Weights of a small GPT-style language model, trained from scratch on English Wikipedia.
Size: 22 layers, width 192, 3 heads of 64, MLP 640 SiLU, 15.8M parameters.
Architecture: normalized queries and keys, hashed n-gram embeddings, capped logits.
Training: a variant of Adam for these matrices, 407M tokens, 6502 steps.
Each number is 50 + 10 x the weight over its row's rms, rounded and kept within 0 to 99. Layers, rows and columns count from 0. The size before them is the row's rms in percent of the matrix's.

# layer 12 attention key, 192x192, rms 0.0831, rows 73-80, columns 0-191
104:64 51 45 70 49 60 44 50 39 43 54 47 71 48 61 40 49 51 56 39 31 41 44 28 61 56 54 38 44 56 64 34 49 57 41 42 41 34 39 64 47 57 63 51 52 44 58 50 47 65 61 49 56 64 66 49 55 38 54 38 48 46 54 52 49 56 31 45 39 56 28 49 64 42 59 52 48 55 44 55 67 43 70 38 47 46 46 55 54 44 37 61 46 50 36 56 32 57 70 42 53 49 50 48 54 77 52 36 64 25 48 57 59 50 40 41 39 32 58 43 42 43 57 58 46 44 67 56 57 54 40 34 55 47 41 55 42 61 51 21 57 42 65 38 37 39 56 45 70 46 54 50 53 42 58 49 55 64 53 49 53 49 56 52 48 38 45 44 66 55 50 52 51 47 35 51 41 69 54 44 42 40 59 54 31 32 43 58 45 47 60 28
090:42 38 58 35 53 49 35 49 50 48 33 58 41 56 36 56 42 53 53 64 54 40 57 51 46 45 41 42 47 43 62 50 65 30 42 61 48 70 54 52 46 47 42 38 45 43 49 62 59 44 46 42 64 67 32 60 64 59 42 50 56 70 35 51 42 38 68 72 59 47 57 47 40 65 57 60 44 49 48 51 52 53 51 68 54 52 54 41 40 42 50 48 52 37 60 48 49 42 37 75 42 53 58 45 61 41 32 45 53 59 70 49 53 49 71 59 54 81 48 62 63 68 36 58 46 48 55 56 56 60 68 45 32 55 61 46 36 55 37 54 48 56 51 51 50 61 50 46 59 61 52 52 51 50 40 54 43 67 51 44 59 63 51 35 62 56 40 43 41 39 34 56 71 67 52 39 64 41 31 60 53 48 37 58 48 60 62 59 55 47 35 49
100:40 49 53 59 56 49 34 58 42 38 49 65 42 55 35 65 51 48 43 35 48 48 55 53 58 60 51 45 66 75 59 54 36 55 39 52 58 38 53 33 42 48 44 52 47 46 62 35 84 60 51 56 60 70 39 47 53 54 56 45 34 49 55 60 59 48 66 56 52 48 48 66 44 49 60 75 39 41 51 37 70 52 48 38 52 41 37 58 47 61 53 54 42 46 34 45 58 70 49 58 64 54 59 36 35 59 53 51 50 50 49 36 51 51 60 46 56 40 49 63 54 53 87 53 50 55 56 40 48 50 47 38 60 51 42 62 63 72 50 58 33 38 52 44 56 48 53 58 41 51 35 61 52 65 50 50 47 52 35 44 54 55 43 60 49 41 57 57 74 54 39 76 51 46 46 53 45 55 33 54 47 38 43 48 52 47 53 57 52 44 29 45
103:46 53 55 54 54 40 50 59 31 36 51 72 44 59 44 59 44 61 50 48 26 31 59 52 75 54 53 36 55 38 67 60 46 72 46 45 51 54 37 52 33 57 57 53 39 60 49 43 62 34 75 37 46 71 57 37 39 35 56 52 36 66 57 59 50 52 44 56 51 47 55 54 53 43 58 50 41 57 59 37 60 58 49 53 49 53 51 63 58 45 59 40 44 35 33 42 64 43 39 43 46 51 64 46 54 37 52 31 57 48 41 35 58 48 42 41 65 58 58 56 34 42 57 59 40 39 59 53 60 50 48 32 60 39 46 50 59 60 48 33 57 53 68 29 60 52 51 53 54 53 59 58 69 56 50 49 46 60 39 34 45 53 52 44 52 70 41 39 61 56 58 61 55 75 56 44 55 49 48 55 54 49 52 51 47 50 44 43 53 30 37 27
087:37 39 40 58 42 48 61 61 35 33 65 55 41 36 35 60 70 38 44 33 66 47 63 73 54 58 66 57 53 60 46 49 31 42 42 50 59 52 55 35 65 56 53 39 44 44 50 58 79 57 65 60 55 69 34 45 32 56 30 54 38 62 49 58 53 57 55 55 64 52 53 64 39 66 69 62 41 61 60 25 56 63 62 61 47 50 49 58 44 45 47 57 37 55 46 49 54 55 42 59 46 38 59 47 30 47 35 61 43 56 61 41 54 49 56 67 43 57 53 64 39 45 59 59 52 58 67 49 48 42 59 39 40 34 46 51 54 66 44 57 50 43 57 72 52 51 42 52 53 34 51 58 60 46 52 57 51 58 39 44 50 54 49 58 43 46 43 46 56 59 39 60 53 63 46 40 54 43 48 40 48 42 48 50 32 49 37 53 65 38 53 41
104:42 50 70 44 78 48 34 50 52 53 43 54 50 53 44 61 40 52 36 57 41 61 48 58 56 52 43 53 51 38 48 47 57 47 58 45 42 52 68 58 50 61 48 35 47 32 68 40 42 52 36 54 68 64 51 42 50 38 44 54 49 50 52 34 46 33 57 53 54 43 61 51 41 43 54 54 48 47 49 46 57 57 38 69 76 70 59 42 58 31 37 62 71 39 45 38 52 46 58 52 44 54 60 56 63 34 47 45 69 46 55 26 58 63 46 46 53 40 58 64 38 34 48 80 41 54 34 64 47 50 58 41 51 59 44 42 59 50 69 54 34 64 47 44 45 36 51 60 39 48 46 42 51 51 71 61 51 62 34 61 40 41 63 37 46 59 55 46 46 39 59 52 41 59 48 40 63 60 51 53 46 53 60 42 60 53 52 58 59 65 42 57
092:34 61 51 50 64 55 41 49 53 50 51 41 65 41 39 63 63 37 50 60 63 60 53 53 22 58 53 51 25 41 48 37 45 38 71 51 48 67 47 54 69 49 48 60 50 67 47 53 38 44 36 42 45 61 56 66 55 65 59 43 61 50 48 55 54 64 44 65 45 63 37 55 44 57 43 55 59 40 61 64 47 27 45 50 46 68 42 46 33 55 42 36 70 62 44 44 55 57 49 44 38 53 34 50 51 39 49 48 35 52 56 66 46 46 27 29 52 63 42 60 50 60 44 47 58 52 50 37 53 41 47 64 61 44 47 39 52 51 36 52 60 34 25 46 41 59 39 46 60 50 38 56 49 52 43 58 50 46 40 56 27 64 50 43 62 48 52 54 47 53 58 54 46 63 51 48 68 43 48 47 62 39 35 46 53 49 59 37 62 46 70 62
097:31 41 52 46 54 31 51 53 50 56 49 50 51 51 44 48 39 42 60 54 45 32 53 49 48 57 61 36 36 67 37 42 59 44 57 47 61 64 56 56 51 64 47 75 52 40 58 61 51 36 59 52 48 41 67 42 53 39 37 49 63 41 57 49 45 53 52 45 56 49 22 54 49 57 42 55 40 47 54 58 51 68 65 63 37 72 45 46 53 47 68 46 55 63 61 64 53 32 48 45 63 41 36 51 34 47 41 42 49 56 58 39 47 56 51 60 60 37 45 37 39 55 50 47 79 51 37 46 36 64 64 49 46 39 44 48 49 42 52 53 41 55 49 37 43 49 53 53 55 60 43 42 58 45 48 39 67 31 28 51 51 40 32 50 40 56 43 27 68 50 46 62 66 43 61 52 53 56 59 58 53 30 49 48 26 34 41 38 35 45 60 46